{
  "num_hidden_layers": 11,
  "hidden_size": 192,
  "num_attention_heads": 6,
  "num_key_value_heads": 6,
  "head_dim": 32,
  "intermediate_size": 768,
  "vocab_size": 1024,
  "hidden_act": "tanh_gelu",
  "norm": "layernorm",
  "norm_place": "pre",
  "norm_eps": 1e-05,
  "positions": "learned",
  "qk_norm": false,
  "attn_scale": 0.177,
  "bias": "all",
  "tie_word_embeddings": true,
  "parallel_block": false,
  "init": "normal",
  "init_std_qkv": 0.0406,
  "init_std_o": 0.0,
  "init_std_up": 0.0406,
  "init_std_down": 0.0,
  "optimizer": "soap_variant",
  "learning_rate": 0.00695,
  "beta1": 0.95,
  "beta2": 0.98,
  "weight_decay": 0.06,
  "lr_head": 0.01,
  "max_grad_norm": 0.5,
  "warmup_steps": 200,
  "schedule": "wsd",
  "decay_fraction": 0.653,
  "decay_shape": "linear",
  "final_lr_fraction": 0.0,
  "batch_tokens": 65536,
  "max_seq_len": 256,
  "doc_mask": false,
  "train_tokens": 286700000,
  "max_steps": 4375,
  "dataset": "wikipedia_en"
}
Each number is 500 + 40 x the weight over its row's rms, rounded and kept within 0 to 999. Layers, rows and columns count from 0. Numbers have three digits each. The size before them is the row's rms in percent of the matrix's.

# down: layer 8 MLP down (transposed), 768x192, rms 0.217, rows 514-582, columns 0-95
# up: layer 8 MLP up, 768x192, rms 0.201, rows 515-583, columns 0-95
down514 097:490556498547515523513432473508549469502526572481497536462412529526544465550453427497446454474510524516570420467542453499448504541523482443430484455496524486513495502440506481509518555494458535523534500538525452475554513479539427495505537512549427444510499503497479499542491459534558396494
up515 100:566500458473589460545542521529563504483463502498529484492472472507475454526458484410525503548465528396499497536456493428473506558431519517554540524496572508494537566507483545474484524580515459510488547398538510510555509487530509516517575518491498478458518495581496447458542500428451478492
down515 095:489477582471500542445478478510446517525501463507517529539553488474537529466490550562433546587493486474522491451421491479521440505495568516528519508490516488467532463501528464504538486539529470542479506493425500493508474488496554431548496512556404472553550508444546471569494510488482486491
up516 100:542502488572479457512525499408517533427438552536490570446488490496419539459541474518551527466479456519516512461494486527514498476547535503485593534569501483547567494486455519555408484539503454506458562534549409577489542546539467588455485471449448487568473461572515495485471508502542483553
down516 095:465511506444435564468515505546477504559579471506458561486503512476466488506496494488474503486567535468439500496480524508479473521512473520547441573471483498511523484571427478472478474555528558522470458518506529534458461504495402516561417445517501503475478543533544503451596515513506493551
up517 099:548516496499519508558465482476603536522391500502574440528522507487501543491581510486486533485467532527538467424504527507460547429467505557439476496542545586486457506445468570503452571497474488465414462546554516517479504537514469492522430469496532521476457548485438468535422463422483484562
down517 112:595568528509452568431418518461484499472434524540543489483574515560507497477433442510523580497484541435498567504468397560470490504521497442501524522534473510489547560558555570550477555469517494538570453422467523487503451483459497527574565463471584446486487542507493485501463508454532426520
up518 106:560521475542497556469546457575495542483495535555602534430565507511469457496525463498476554504484547427477489571499460476550499490462531549475424501438558503527508495502502442445466453452524459495550520511502542451544514470524454494482458493488452432488517452535442443493586546491432499522
down518 102:516487554496549477520499445570519492564476513450539535491579535579526485518563533547503523487534518575556486449361503467514518525565489519571519464533455500585461512477481502456533473555553561486495472482492418506506445545517463499512472477542543472528393483483507510550526497493541513432
up519 099:465499498512588517489514449436534492464544440482422475519599467534502487498524533482483418526522511537478473490458566514515427546490473488507529494514501489525557511466468474571537455481539548513527499483541575469425508511510546530529613448535412420473458487414518448523425484468479466508
down519 093:502478470421549506484498524491546503536470438517546455447495420608435488462510436571494563491558449507433482532563454556507525525540459478558552464585457467448503428512471529522520496473520485512524559467518497444487572501518530481498474456529551523520525492451462473445497521499485523561
up520 095:497479598482526469571477468503492520515480441504454494537529476460586551555542501492449421492488487477430496455439479493585534503553505601508499487493485535531454522453427522514536476507494491551541464456468512517537514500487493533455523504475575532484552394562486437515444492519441478431
down520 099:494459486447492491550480491498586500549561531512528489484441412546501542471495468432513509488582555539446468449403513479452478516529512493510479472468489483535502438526512589440512521478499573530490571503591524518531580518513462549526538564481441510487476507470453417481553438504505492548
up521 101:518491459458492499505485500446537471505430474434529465554514505473471489506495482493499483497517516562546566455462458453496505541515528497513532514473445549507534602539449498477542491475503476476437488512540473443482558518566455515553538540596520448466525517524496469490499501551428543484
down521 111:480543493568548513552454512478472516545572482499538504468466495448461526483471483481506511472475503517489494471507485403469521600480505487457537467479475509537446534543548522543514497480569562516565486529486484458495489542517481511496447479482434434573435515506552505424525482487489558461
up522 095:534504478574473558490482525417512445473543516530462505542554543534461529470590477449535424498450489489518418469551456530544479494389521463492530515455524495497517542543480443547462510530559479593484519464513510568493473419507553527546527529484493547465503445540506545562484461487393508527
down522 098:563483505444573500539544507549530517491545490490552511512516453479477509541554518543467444455558511464534534475497511412450511403551489454570516468399552535491450538519510502524517507494592457468461461559506489444484490451510523523502521566493440481581499507465556571515499513481514531502
up523 105:478480526492509509457569526572486587418494545506468531551512552539453496513507467467515414498487514485529552585458613486541551513532475499564449454425516428514512555608493458553435513511458519557499504557513506497473516459486499481504542429484511542479531478450507542536455462471504533352
down523 108:481532486474470492498454495467511486440483494422448539482464524539460535523521501556515446569421551477418537516414514459546528483494490469571500489520504466524563468459526464512372475506520502586510536498521568511496486502494501524478437447527545438503458484449519496498477545508526486576
up524 102:570517513513453572438515424469480505552438499600536500498533452494509537542420498522506430535453523504486544422483568494540471449483584491503543461485557471475521478482535487487460527492463541483561543503451432565555522561519490503556530470443571502532559381464492439506557464522566465513
down524 097:503554441479508530461501487480478515478483492582508503429455498466508447573539414448469460586496455400539405479489466455418498509499557495472540549555533508483439520530485473470507556480512526537533510536460540543523503470439516470556477470524498561525486517504508487523539450502489543557
up525 101:415486450445573526517540494520478481529443514464517537561498520506557576537463522514427449474542469490529488486453554472485515492487492451477525497526509519510438410481505479516543495544526567517518535456546411460498502549574524483583462488510475492505563567506509502440485493494566452476
down525 100:533453455455472522443419488580436491459537544545532527470584531422552514504476510521513565540464504547449515492453486562524526527524513457486499532466566540472461438469495444502556508493472477479565554497519515529525491502527530517467500427525445442530476531476479525495600499542463436589
up526 101:420495465490479451496530511509515496525482583510537557468525510478487536563468517479504538516598553497487494433540503467520469424539486527592492453487514508474524458494435496440419475481476493434501498554488536512474420500485518547439505538528472484404451464446453539518493499527506540569
down526 102:556427505515523537535465506460475417482535405483555383486545523483465525468515494560501411519505412530438538546445499454510457511548474476564552442528482562559487382512566481543502468419461507530478497496442495521492459502481480480513541529481496474472519516529555498479484461494492560522
up527 104:491483529569566498505500521482545542500461546403545374541512476545535544493518446556546489532469475418569566519461457492546506488563530555506509523521489482548440496500502583488468505488490563499388584466448504479488543584561483498482534520509443522556521488493474544575528467452486499492
down527 108:460524568478549555571458536501471451614476424507476497483429541528549528529521447477490492548460498451485509488501515471491520530560541569459482526539455497494466493514528524497471493535468522542529468434488467615495559525560521478469473432451552512535421476438532532517524527511559502540
up528 102:538462463530473555532444554476478472482516551476432463529486452518463512499547543472513516440446501562528479494480492480524518486508531475461442470502538508430535574516426542515469459585524440496441457538582563504492516458604437540515492570530583586496537524520540554555404481464417488528
down528 106:513588468514487524534464496454516435487500517479529521506471491526571521550459419496514527534539524577583561498470504476474538507493470457498421515503424468476439570486557493507499475504486543505510428490458489540437481524479556525477500452515447438586471485466467561493513453521497567511
up529 097:542549528415465509445505508448498492458477487487474509525513475612491517449553463552554522455488441529596475534520527460608508526521553485452477511511521484524448502589442516541507542528556501475450441498490471497480463525503496475527557540550525480451414457505495523442539478492472466507
down529 095:573460467507577487523515488467515572511525502572440460512485541530494413561457506438487529488455449489523545493501503435488524523483495498463367418437537485503490489520572498528452497520555451538449525414522494483571529504478478516507534488520480475475471562459476514612453482493509494502
up530 096:566439458534480505480457524493534463541578487492540517574535432452517429471536512510511527537582550544491493466433487507492534459535474532469503499496454518532424509465513505505465477519408494434462535518509521431486480494514482534455598443507555435514475580528488498469462527470504480488
down530 103:559495507492499441595506518517517477491519525515553486447559495582500500482482533461444487494516497468528473504480530476482600519403524552539506531460574478481507498522506465506520499498453466511456516599493527469492517478534577465446479521551463530515564468506534483513525431536484428494
up531 103:492486523374508555550456514460494459544389422493524506489534471483513533463553535441517425444455508480531488444470478480484563526532511521479512545520479437465504448517519458526481494546490512520437448499474533559537565497485488505477600518518542505515496401494556487511541545504547536480
down531 109:538528519491551498506488495426470541417499463494523505483494489503566456480556484511512558514543478490464491459449461495585450527510466483477527537454523489466452441453592546532496551394554492523530591466495505541550531513553484523547436497536500514497498572501483497451473557484446531471
up532 100:492465506496490562496505508487540512494519396536522476572500579506499383471565428453421471548452489517529487494499531519522534406539547515524483540526545553526525508497504510488415465533441448503507493504520546546445506502450497497507452497577515518547468504534486426569562525552421409467
down532 102:442469464535515513471591482557568473513577556570576415461486502449523455478535408511480496457444495545508560454473506484509576516526508475534519549543485483477473380549456528472439495567480528471539517491417452565440515507496513552526436471567543506547496524515469525496497499571471482448
up533 098:473498497540532585497476472515487453514463453446519472461478494508500548557514597454537519554553516463485468556524435535518439458541461502518469489469459530536534431512432512457540532465500439506513462495504486523502503418466535550421590543491527505500501464530475395472497509496431486437
down533 101:473431514494510487552566541540465526466610522433442512520427446504456482516539542499547479501515588528526471549583415448401495519519479455531437559575479478477527503487512521532483478530450436579437587450520562477436440565474512480489489506458535524534495439493464529531493544485469539500
up534 097:536503508495544616477565544480492530544528440493471481523550522494503517480507467506526468498468526494483485568440492424543556518573515508495557555499457524484583554521446465540564507568524499535464556478514529481483429476517512478522512500465491459566549446502481524495453521525479403480
down534 105:401556526525519462506511485467499507600551579439518466474487560493503511488485556494522468563517504431531495465533518514505464409522526465562524503549456552532534529494583538542543463511539492553510584489451469464470548495517508531533462516516501440505531538517470551416522529462522474456
up535 096:482513528531465423512508551569437496577473408560520444496515523492453481485491475450480443463492469502503525525515450440512526481515512551484521492480473472488505456556495553479499614491458447532491506473487534605487479579550457510451471494538554511499525513450550471509560528511467561513
down535 098:567418541551511563510500546511526455554474519494504537557502512467528545503549533520494470450529578468508478526468554430527519505546509511497496517505501451470412531494483473468477512575480499463483487447456487507514520522538545546489510447502503491547471538488469510532470458465525481505
up536 097:448439569490490456557447565480506563492446480573569475505458495523491484559455490533478500526495491547506456516479512534556508472489488469524474469562436545572456479465478511531526592532447488491551505563481533488528469495445524520528505469521569506491533457496465484430473536537504465501
down536 104:527566508566508508505573568531438497512502508551534542489458504409591485407473499514499466476498536500487506464500455482532498501515538486518442589511443537506540467454476465479475448497445491535493470484523510518455487529595521515458546534509451519468425460516467476445512478462513445487
up537 097:533479501482557465510490528440558460491497540454518501494498564446547448511548452494463490538476581469489485457440546483508507553520502500508485514461526493441494584581497440446479510479431533449573466551539443493530505514509475477518510490465506488492426525548569515508434521559489491464
down537 100:494449500470474500430487474488481547474522544480527529542524496554490516514483460503505544517480553529425483509544558450482443538488484491482507453472587488546504480451520551523520515458507462563499607492466525458526400553504434452498412514501444569518498464519507460502619523471506508469
up538 096:541534544434485489472424559547493477511485422485445494546593527501445517504504502551473507439486585595518534525404514465538489596484452560494541451504462451506510486508487473516465532571546583528548493545443544512538545430435432455525495483561488467515457502508488565464476500527535495500
down538 100:494502522456461500494447473559505499494490544415511509550564516558511506528513576485456482460548509483437492513452531461470450459528506505520516510551482510521466472517520604437480525543541394388476506551451474500560531485529424506465499511474482617476538428581513503570536557557515570539
up539 101:428526453514556485440498412580432417472429532488480499495488462568586570490479500521615520609460523541565564468512566433504515494492535498480475495480548503540539541505479473497511522479541496405460462575478495552512526561543501531558504455462506439448465446513460542527554452529512430502
down539 105:468455472524516542507524470447529514564448474430526530510433541488478516550456513505595442515472424487477555480596533491587549544508535543518531472501537511518508492474489526435515468461463447417503512541454452553429510557497498545538465544476487474468606474531488405555539489417492453533
up540 104:522530428449515495488425554490387544471472448501498470588477488589553496506494485464537504491485488465465532543489479446565592484501510513457377559487470452479531572473523502487507486529445504493388483490481575531506515445503510526404467541534487511474502489497488572540480528514564481514
down540 099:501503562527550464537545530497517453481503466467494492441494481541412484552508530487501494531505533496544518466484453467441503530552498549523541536498450550486533473512440499480529512510477488567537482498439502520434502572488387461503449443493516518491522530530512561438501500530515509528
up541 101:542514459461508528484400479531527561526495505430505491465524513578506453481492476489516427572527553487540516478522429452517480515503459521518517498422544574489521561537512505512462550473538474449461484538548475477488474427444513522564556528528484457493516543481454444483521520515494555493
down541 110:487451534502530477506426491501531524524487499495382459453502430515525551432521479549506502435505504444538506490514447413479484508498515528450451580482452537556484506418497461480573481571508524560552511499544538484543478454521453504471576541480461539532500477482484526483474506433565504487
up542 099:549501424488470476487454495438466434527531535433521509522509524495498461490455515504476554510470564502510378589534515541467472526500487502460574440460470470522502496461483501439463517497464445551496485552454503481461495531538505463515435529501559491462569561489526581432490574458532571523
down542 099:530543513559545541522474466513559460531509473559535483538440493546497555507572520493477417563415486502541544457493561527519462532434441437576487528525490507474483473445484524559521469526514496460476573389545447502583481460516547473532601553515501519525472537523531479615449474437526477431
up543 107:552554464511540585575506480535482431482557467514540584546495420577462439485535489479467553543509496491504431495526482558484510541540508430474503465499560477450569513565511465435437485484532448501476588466481510511471469532448470533499474576462510536484504509491519534571487486516472523457
down543 087:458527486433553478508496469492495518504463466525539495592466466511519497572464573520527458469484533541450469478545536536502433536553484461483482480488507457558511530408430503513468477561466505472482597484458436496483520522483517522542479549542507509481511544518538541526451532537461502560
up544 106:499498468456545457482513515475532454539565525541442521471429575453503522482524547498472501459490495524433587482533497487483578453524495517533429527452473504491530510518505490535467551449533502512475412502507579523461427503478581536534527488505517428418487444542469505499543456513534521503
down544 105:515426456521512547456529481502396509540506464587465510470468588547532519471511545447519498484525486521531367476523481490501507516493541560544450510518508514511534524449489499452591528456475544536566467500535518556502527505457604561481519472521544556485567524491519475444494512486502583463
up545 106:499467531463498562521508520433529557539530495441507500490560521496533492501480439532513458493488540530506457591501536549515519518462515535465520491516553517546494556513495457498462515532560481456444448527502534564443402531484463484484467475519556517403490505510595496525496503549517455456
down545 111:504442581479538431541439515426472494530572502488519454427585441426521526481444523515531440459463575507569485509539450546533577463506591542525530499488590444502485529536440500498546537460492513501436465572498455521456498476450519445574482481501551537482493546544600525490501493521540487497
up546 098:501468462526528499521473611519454529478529469512423564515527541552545479536475483483447515429396463430465558535501484472420482470556439408513529447426491553521455505561492464505519566504485537524525483473526534500517475455513516438517523499448525520438478546518461563517517501500544500449
down546 101:494562537504539510514488479571485576499465606498510461526536428549474516475484501495546532443472452491545465459424502505491413549499490450452491470499515474551549547576537492427466482555547480520512528548539489513523531519571491522505526528522543548508566474487483477510499550573480606473
up547 095:477484457554515502443518514436505581516467416575526509536490509602462526451517541525514545460531496497495498527562548525503520539506423510502505480501513450431552521510551453415534476533440451534486526449542499569533489454460521544509539405486540516424499478431490505476480404462573546507
down547 104:506499398420478483530536521444493570463529434549527548531557501531536525464472566473571469469479499460416518520458482491598514535479508472463419466560533568563464564519476523467507519498502458522442506530500456538572490485541539596492470428484485504488517484512460537509465480418473579514
up548 096:420538493531535473527481468567488460437521437506525509449496497458524473490529493504563452526448469468530492518500526526523518488511495502502470495447519407578503547494400535483553459505479549532552444564522464571491520548467489447442514604523503480490526517564541493483397508480449535527
down548 096:497534573427480425606489461464487483484547491549518598491497532600377487554555557516517449541509546502533517418545510486521507472460483530469539501486492489496513541444570497592519526502468535493470553570441457586458485506431463511509453447531500502536507506524525503461493439465415542491
up549 092:402521500532471457505453493558511453424524450549423478458480579440536539478517480496564503499497541558428452461462511562533503473461484526442466460505501419489498464566518563506551546505480497499432504523522557517589516525473509444474461479478527476485497466494540548507551530547547548505
down549 099:509519445488450421517542504470499546569475488527524501527491453511485476460499470448562483481504498509482555503524501445529514465498426450516524465484538506462569440413533536459431529458573539483518459528482576440555493528531492489518509519454484531506545525460467492467476527507503488494
up550 103:482491544558515477526494547550492593497499536424555496529418542477502487422463610473530444471474507470492500507458499606471506542495528506526512468483466520566498562482432527479494515509520506464476513508509518540461516536511569531496512570429518550456635442511531541463505512524483475483
down550 104:453457499539481531455460473487515505544458525441560504517551462424480497420510545472542438417478566453485437426438481449490482456556507537459515535497494515547513479534469447513488543479502524497473402580515565432485465506530449503510516596488505502546494484507510436492470520545489534472
up551 093:399442471569499537536489492489478482534459490474478494552553490499461507425502507526476522494494587498538520543484531544409469541484525528534482556578527506500487457514479420467496471516512509531478407540530502477531509491541541515478525524507476572509567524550591513463490518514559509488
down551 090:445482461569572497534473504504541561472435503516498483439425537517474511535422485463530469482477427502535482499471490464488461474547574505537467460481467486545537463504531562494461518456479518480489509559476561590522458575495516479505479462542522522386455420509436552535500550511477465500
up552 095:489510535534449488524498483546487599526515473508510551509502503431535461534463500591519535532500518528525502514553492511500468467493507450496458528513527520562515447522476459503559419481449544456411543522475514510528534483560404531523497567520460484489522539467525519544546509493510473526
down552 098:528544509481476468473432487474443555500531534456480499506468503523564550451480410504460556498529541525469500481457506508523545522493478462519456549514460485430511487564479477465594564487439414508427494483545427480592511536541552481462506512526493498481535577556455464426523547465479501557
up553 099:547484523464467506489439522549512528485439483550492508484552507556560456529508465454500508443532521515523478507512547479496469491497549501487522505525485510517470603579492508503544523572567572484501439506519509516459557549452496487484543463498530504498466502443557511533458575413449514493
down553 098:531510461521572549583468491463468503475508512428461552535517468522470452507456527460505468499547449538517532433535446464449548501573513489480555503528410474565561461474475519490450516549525545541546490450587405385559425516492552436531520475485466556469494473478471445551523465507478460589
up554 100:538482416448498459422518463469551442521554491489567562529509521535459476467533528527463461494447437556527496534517511547522560457554487485440511533506564536514433485487534473491477470457550536555459509472530564516547488485517438523518478538461492465515511580512472480482447572533471483509
down554 085:460520575554479500455475500502482518460497514510452482465450523479553404502478475473521549478552562467564465507557462473511452543488453609554472466540459503479540518542453445476485526509558499490583550568493427483526488503460432478549544513533423532516520491487592476530500472492497547492
up555 109:522531473497515576472511559482445504595483486561492510515495494441494452574538495549521470471506434549512511524422517514535552523442391585523517378519472497544513525444448486452529451505510453495491494474499538476527515519543421452470473475505536478438541483479524507492505529545502566529
down555 116:420502490508418535494563544492443460488532480435438563491483524512443485542521467528488448458538432565551482477476589513472492507513456503502503503458498512505511512512471458536474517467393541506534507479540501457541531534463472466507509494515487501516413393466527525459501461491530524447
up556 096:502457555521434548511531560479547519553506464476517480500530520544547398524465571504517495537416450554518409571496526562440488495494564471515475593569538557509504475487440545563519460544504514445482532488453450453470477473516475494485521468531534536421424506450452403509524534487467487491
down556 089:422527518551463551464516458478480491543433480479515521486465470466518533407571513456388491416559543477419539508555466525494517565571454498453473428526533547565480473461471532515452489500513510500516487454525551461460544485531515467544454528498578515483488526521457520531482482511519488516
up557 100:502524467510547494524390542549505499522496526531536489478545500542548582510527549557594486535519484465479504567544458517437505516528462524461539514525579485535456461525485485477516556494450483459546487524562607564430459463495514445484525546532489465534509493485521501456514496625510497467
down557 089:544486503484492542478529593528469489487530525498411492515474471481520470575550477605456470520552549531550549512544538461494566527548502489408440405462454547457475549458548480542475465475474548546481513506451452431499563493492538537472535511595510525531437530402478485520538530492530431488
up558 096:516448512527467446547482500479481497525494569511475479474494548568482504446540523490561534445406538481478510541405508546460499553536508457512479505436567497497486546449464547546536443496477506444487486527489461454503496493505492527489459495515384571550512479476463458434480527465550470508
down558 102:449509483558472474523522491486500468516531525499456506491461465489471450442480546455519486588477492505501405488446498479568545460565589478498533461562507556507399501542458486519440538565479479545502539506475459498471510496496525584423428484535489494554478525404548568536484460496551493535
up559 101:451575510456505494522533497461450592469555556447520501511532447492513479557476452523484517524508554484474471515435508551504482486558518476617535455581514485526527468527499552541460515525473451489490545462474498436519548535492542508491568567543499532535459509487468556500460453495494567436
down559 107:562502487510452502517484517471489532488507530521405466435527526538562475514544524523461541484553525486471577507512458410494514494569521466455480424445582473429513529465518530492466422485490521578539449538494440504546516506478491605530520483491503533460506486532564524501494447476512469436
up560 096:530493510463510461483520480540455508487563575577470461505508530479507468491459522401516496497491530492481523470502503546442509487537587548395483540529511522470513537416501470497551541472450446473525472549478513482525479439508449488537534543448435495479514497553533462459492510542515462523
down560 091:496503471493470542465531471491557499519520457498473483541540470498471506517489499498454521501483519476531450452502547459422484477497514526573451520521560527611516538500493458506460539535478511436587478448561511487579552561460477485461522442516536479452480586532507457429442555494500456440
up561 096:474497475550501450534517475452539473462492406558472531495489546540466483437505483540498530490521489525551468485468500498445529561480523506571460506450459512450577451484475522551473553487427532501506491512526577544548501497533476566489487449531470470478410505533553478471558534505486476526
down561 097:574440511370468454526545538477468451501556463456423461486449465566524517550527472522447496543501581552511481504427454467508506536465459470462482578530584512527534486502529407573538552500473481531456559546550530479442506524473529433505556479561455505564433523500499475507486467457587470465
up562 107:532477506500505535464578561518521439494503479506449554528467453511527553432460517464494566458553476508502445521512521496526544533545516557541460487503501541517508496474488460483514468465487507567552497460588528452453466408461472576524437583494544423498539622533482481535494545476584484491
down562 097:471505560471468580482545470438513457456540512458503532554614538462486517452544521507473487525540431488480456518471522514503555502569465491533429448548449492517495510442542509533456469484554453482509490493483448468606495396478487513472472557486475442493529489537520517491445466498524579421
up563 097:564510430472411465473450527432473504549456512508533528539471478527505556412524413489473478478532490531553485441453518433482498593484473558538526475466531552519503489526453479592490531522487486540533481608486515527567465526549501527495566482494571523496501558491490439497518483448513493470
down563 089:462496540458524526459528516467530479540503449534586479480536450505516520541523465535504466575515454449466494505554548529505536480516464527530539434480462490535563503476498494499537504486548516431477469513464514477497451505482555459515531460552480496408515429507520483453377420528456502555
up564 100:510501455503562483482489456450479484486614508475429509490558463537489524506480519501459447519429490505525510567483514493518518513479498502525565500494560530574548521503532504432550517558400516485463406543469484504519444562534519552526469544460511515534519520522458460599501472447456473477
down564 090:484507524491527504482472505481529530491496508511501470513495577456605477466410464512533533464508477526510479526586566531482477439501506466493458541493549463456514440462486482508619521552469504468454460460557496519454573483536502456459540531449488499449443445537523466491510467537557548485
up565 109:513483451479501530462526587515500446516440514564484548494503443536555502462516488488560566515528454492502477448500424510476420459544575476511512512519525502490492483517485508501568500509511476479416597536449408484457520499525462540408522557518526522436555553548515499543475487444510478531
down565 104:509542514471562447496585430588493523473440544529491510485459473532538509435499411597472531466522430461481543508452488585485490525485454473573509506463477467570491491493500517470595465521564546487495541531533504505546517511447538471499523519455499419525521508529491478492489473543489537531
up566 109:459483444542474479511487440467487451460536468458499529459576446458551545445453471451500478586557590482479451558496424503517538561539457471571476524497543458504451510562503524460465556479474450522477450497477554521486518486548489471518469502522489505518525500581587466472510441551522432581
down566 104:556516482564523474571520521530484593487528524462485540458540453515521414505473487466440530438486483492436479478499538482510583518453494480474438469486580405480488515501509463533464462467472539543479540491546469496540447539463564473483440507491542474515606523499450588544436511413573540461
up567 094:503458463466482483497501510516474408458446441582516476440529509488510505441497391509449525565574488554514494434463475484474453532459452495568537463472493499530459410485488506477498498522491467534493543554510557548539421513474516483536519521492500515535492513516489488439493497561550464465
down567 089:474568523463519483513512553526432536434465446486488502553507418463485538532564507493494487499425457520507492497480449478592443458554510484488549470560568462503606471541548516486472516584470471468507520557489526421511488531550453557453574497507553465488568461543456499539505506518476509587
up568 101:423466489539500530450516484482409541521510487475546561538571531439500509411536485500471511510433527504504499540540574486464509510512592523445462499497525460382466510454491459571513501522523474526473412460536552553488441550473583463517509539459551527450591550472558509470494488506466464502
down568 106:476600419422504447513464501466475529538454504486480490456553462574516503503451448557576466542530443524477488480535473493425522551432459531523497451461431469519512587447571520389506493497521474539559495494514576467526533511404489490475508525506465447493542461553494484492456461474479531556
up569 102:511499520487500510400545521541528503455555491461504509519544525639480522496503544515531521492463467487495536514490549439436491505468508516507522523545516462475484473525534548532528502451507543474541490481413567476543472470514527497593497493560519397537572492530390462490556451399425533483
down569 109:483463456499523498581493457461481530562484512500488529502582519492450466516526483503470491496466496504436560459508496518525421468515432456415536513443460445503537502521469453462512511547484482424505488491435477567529483523406442512509485471497540474536527422525519451473454478501577571487
up570 103:537486514458584598495521463514499516515549482527474502565578543434532478520475513518449507484457398476523466470476533543531496514522537483486476478485539512503471480508496446493503486490491530484571438459469516491481476499426540527604476540469513437499523492510476467470479492414518532510
down570 102:446583467506442431479532475501423433447532541421472466455491549514483562454514522496490538550415531480464500438476428536503543498462489459478539473452526454437596510573540502508500467473565509597463452489479501490489423474470489470494469523475481439521502549437473499500531464509439500498
up571 096:436529490504471533484503575462545479513512489391553471480488481490487520514528532563534415531523503550511556377463554478568408497510519430536581487513587494507532563483464489486462448512490559490447500485470501577517493530478461468550509495522429535542525500508524467503457494503538484503
down571 087:415468482522512450487479428502404464533457500557479495529441576491492460474483448519514492479517436542457446504459537487505491545463490558413536501551506422493551498473591494536528562502562489555483468499499468490479478493542486499432439589487463457526413478487517524513474515469503512527
up572 100:596494536533482530522524471405472498531480462463572487523509562505429500531514486556534573467456568506508485466460464421477518486609470484476517526438481496538500443458525538509448474535517503479462552503500501533458441447441468475512554530586507453491565579486513549532482444460507474469
down572 095:456466427526539507562610592545451512503512511521477486454488443562550543489502570522544486490489456524479575503548512498491511525458559481473466520446512544500509482521469552493502536444499532467484482434446474458468516556467517530429497478507519487523473546481551529467517558577449502491
up573 097:478491438518470520496476527540477477507503516463512463497467587548499525549523517451488470516459537468457527427612501508478509552532419503512506495598462477525535496472432490539452501510494523590512456471471505502549565486492506545487439472526547480495520455514447533491499464449420480498
down573 101:509446499551533474488494540586502507479485548503535480564399470471486567547483560528493440592495506515525533502480503470530461455470571534486490466532533517499446513554471465497565514491564531534474432487508554420548433555467493463508478460493534521513491479537527460479493451494558488488
up574 106:579535507447518481432457510457465497530493524493476556535492582466561484456451447411508571488483557459491529461491423493541493542573501448479484503521529565532443535476538442497488454541476539440545525500480457527462503489481563447471525501463502504529502515507404558558514505524488478556
down574 107:495478502544474544578402483483507525461471519490545546500476553548509532547473537516498476525444447536463474479549466523499454491469454421529507469417500581522510523557484476532567530530469454507471497532494450491512539533491500507482493420489492511566537517499465461528421501526493515474
up575 105:541515426554425463511509456504451517489535481510487506552494543516490525552456531433463476498478521414475548507574470476470500488502500493461476531500548454416426474473578471508446519568430586496492461519473536422553547473588527492481484520453508527518473466472481520478503531495500469494
down575 120:549481517563424490553487430474466531513531558566464553555509479511560544493485529497523542549523559485506504512499495570517482519491512491562440453477446491457494502539544466499533449536455530516575552550546469459588531420449481430434519545536531528450527535576506477479402462566536478518
up576 100:485435523499504527472399502504530555549482544486566508469513462613456491503504506473481506505485626496513580411553509477477478454489465435508491517481475523539479524440562436505525553555503453454483533563483593508518439489570517500546496486569532522475544505546468465604514560495496472509
down576 104:512507529539501485478457554531451502469497462462508543509513453455467537496565528500558490438539485546515487525415519543524522480441478458482454449450558534542487520489536536485444512508490557488536563549488640480543465501490500477524426538526584501464532584454541504488462473402522476449
up577 102:449489476405490518578465463508502525493528527555509481463508568491491474511559534511508568480485444497523393469482541429436581477508491497496498463497428491484451522475473466538538496518483462539522507537515449486503466501503504462515471554507407478493518537497421485522464509549493442473
down577 106:475504492471500472435519598544441480485527469504560503555478492495496478519555472500433564472496513561522578476569470563447526491536592457492550499486529555501497520486502507451485449543528553418519520456525604456510445565523493532470520475551545545508506426498511497478535420450509518592
up578 104:516472496508413557523556571499477490528532526470404504537482473565523544504536421496491516485481546503470501560490468538509515517564484545478458509457415512490578481532461444507451480456445446507482496557487474546525521444567474493488512556527457449555480504469457527518533590494488513508
down578 102:492445524509466509473542442425479515578488531544425542440462471548532538505493539499467467481544589466519552501459472517497508555420548495439434518503503504501523485525532544532452513577498529541469521473566520499515618524571510462460502497478492530596478488552469407590482528574490515496
up579 099:483445537475515503488493449389509546482513459454530421547547473540523510534564509531473529607527536472529411541515474440532517530540507505459467546485528527429527518498459558482463532526423530511559477516495562540605445502501495527468509503504535505487509461467477479509541437585558535480
down579 104:483513457468541435465484498508568522514470528470522448457479481462476557502544540492507516484494476525457549482467504514444536437433501570451417514515520510530523460503466505519571559436504457490579518486505542516547516470442504481508498615479516543554469502510485516501517519624550515463
up580 095:502423525514583545545522504472479551487491449498407617527522560515544533500551509534544488440448467456465482441495441536508545528477455465472472487450524433563531440523532516476478573493465426500528572557573500497620492516480535494467494443524498497467485504494578515514472504406464464452
down580 094:533520483509460490527486412543492534576492511483496445512500504522498510490521530508459499500528519477481565522540509563468497452532517460539507523470483576450538465452491560438478516439515549486474531467512511471434442487539453517492472597515431502502425441470501500458447473555499488512
up581 099:538544450488483441473493443460520462567455485509535486488505534506409488450564508554593498509403486517491495529502543510497543476561509481523468528484410499484536485465499501496587513492470567459548477495414520509473516557511473585563524455571486446470491453477521589490490546484501554540
down581 102:496479534448431539496482490496455512474536527477546461409463551500526477510539532521484536506412430519577412567531431452492477461559555483499548536535550484542508552537525511506467520430428488518494494525491444466469516501550523479463512472503481518533510529530478582476527509449482548470
up582 105:412502573512539493477479444544537474555489522556495495459462507457497592518496506506532518478493474540533473463409544546587551471467495533579546544572488483488447494489530469516508521512478461479484510539489437386491473495558393530502551539463468494496490483450442433538533466523405508565
down582 108:468514559480550421537542462483506537431489494493461437522469554506388537532571497465567468556503570565500600506423458551517490519546497539499544438500579550529474495547520540424513494537522479454513539384454455552562489473535490520490448503460558574407497463504481473419521549505525500488
up583 103:508480461558465581512485506533539526494530462554517555460514439528552534488560585485359488524504527474484522561571518505476478545508560540498517562530472451479547517479485527508494547491492502547453512553484542519560461447562477455498540537447529490469499450456472476444522514490505512534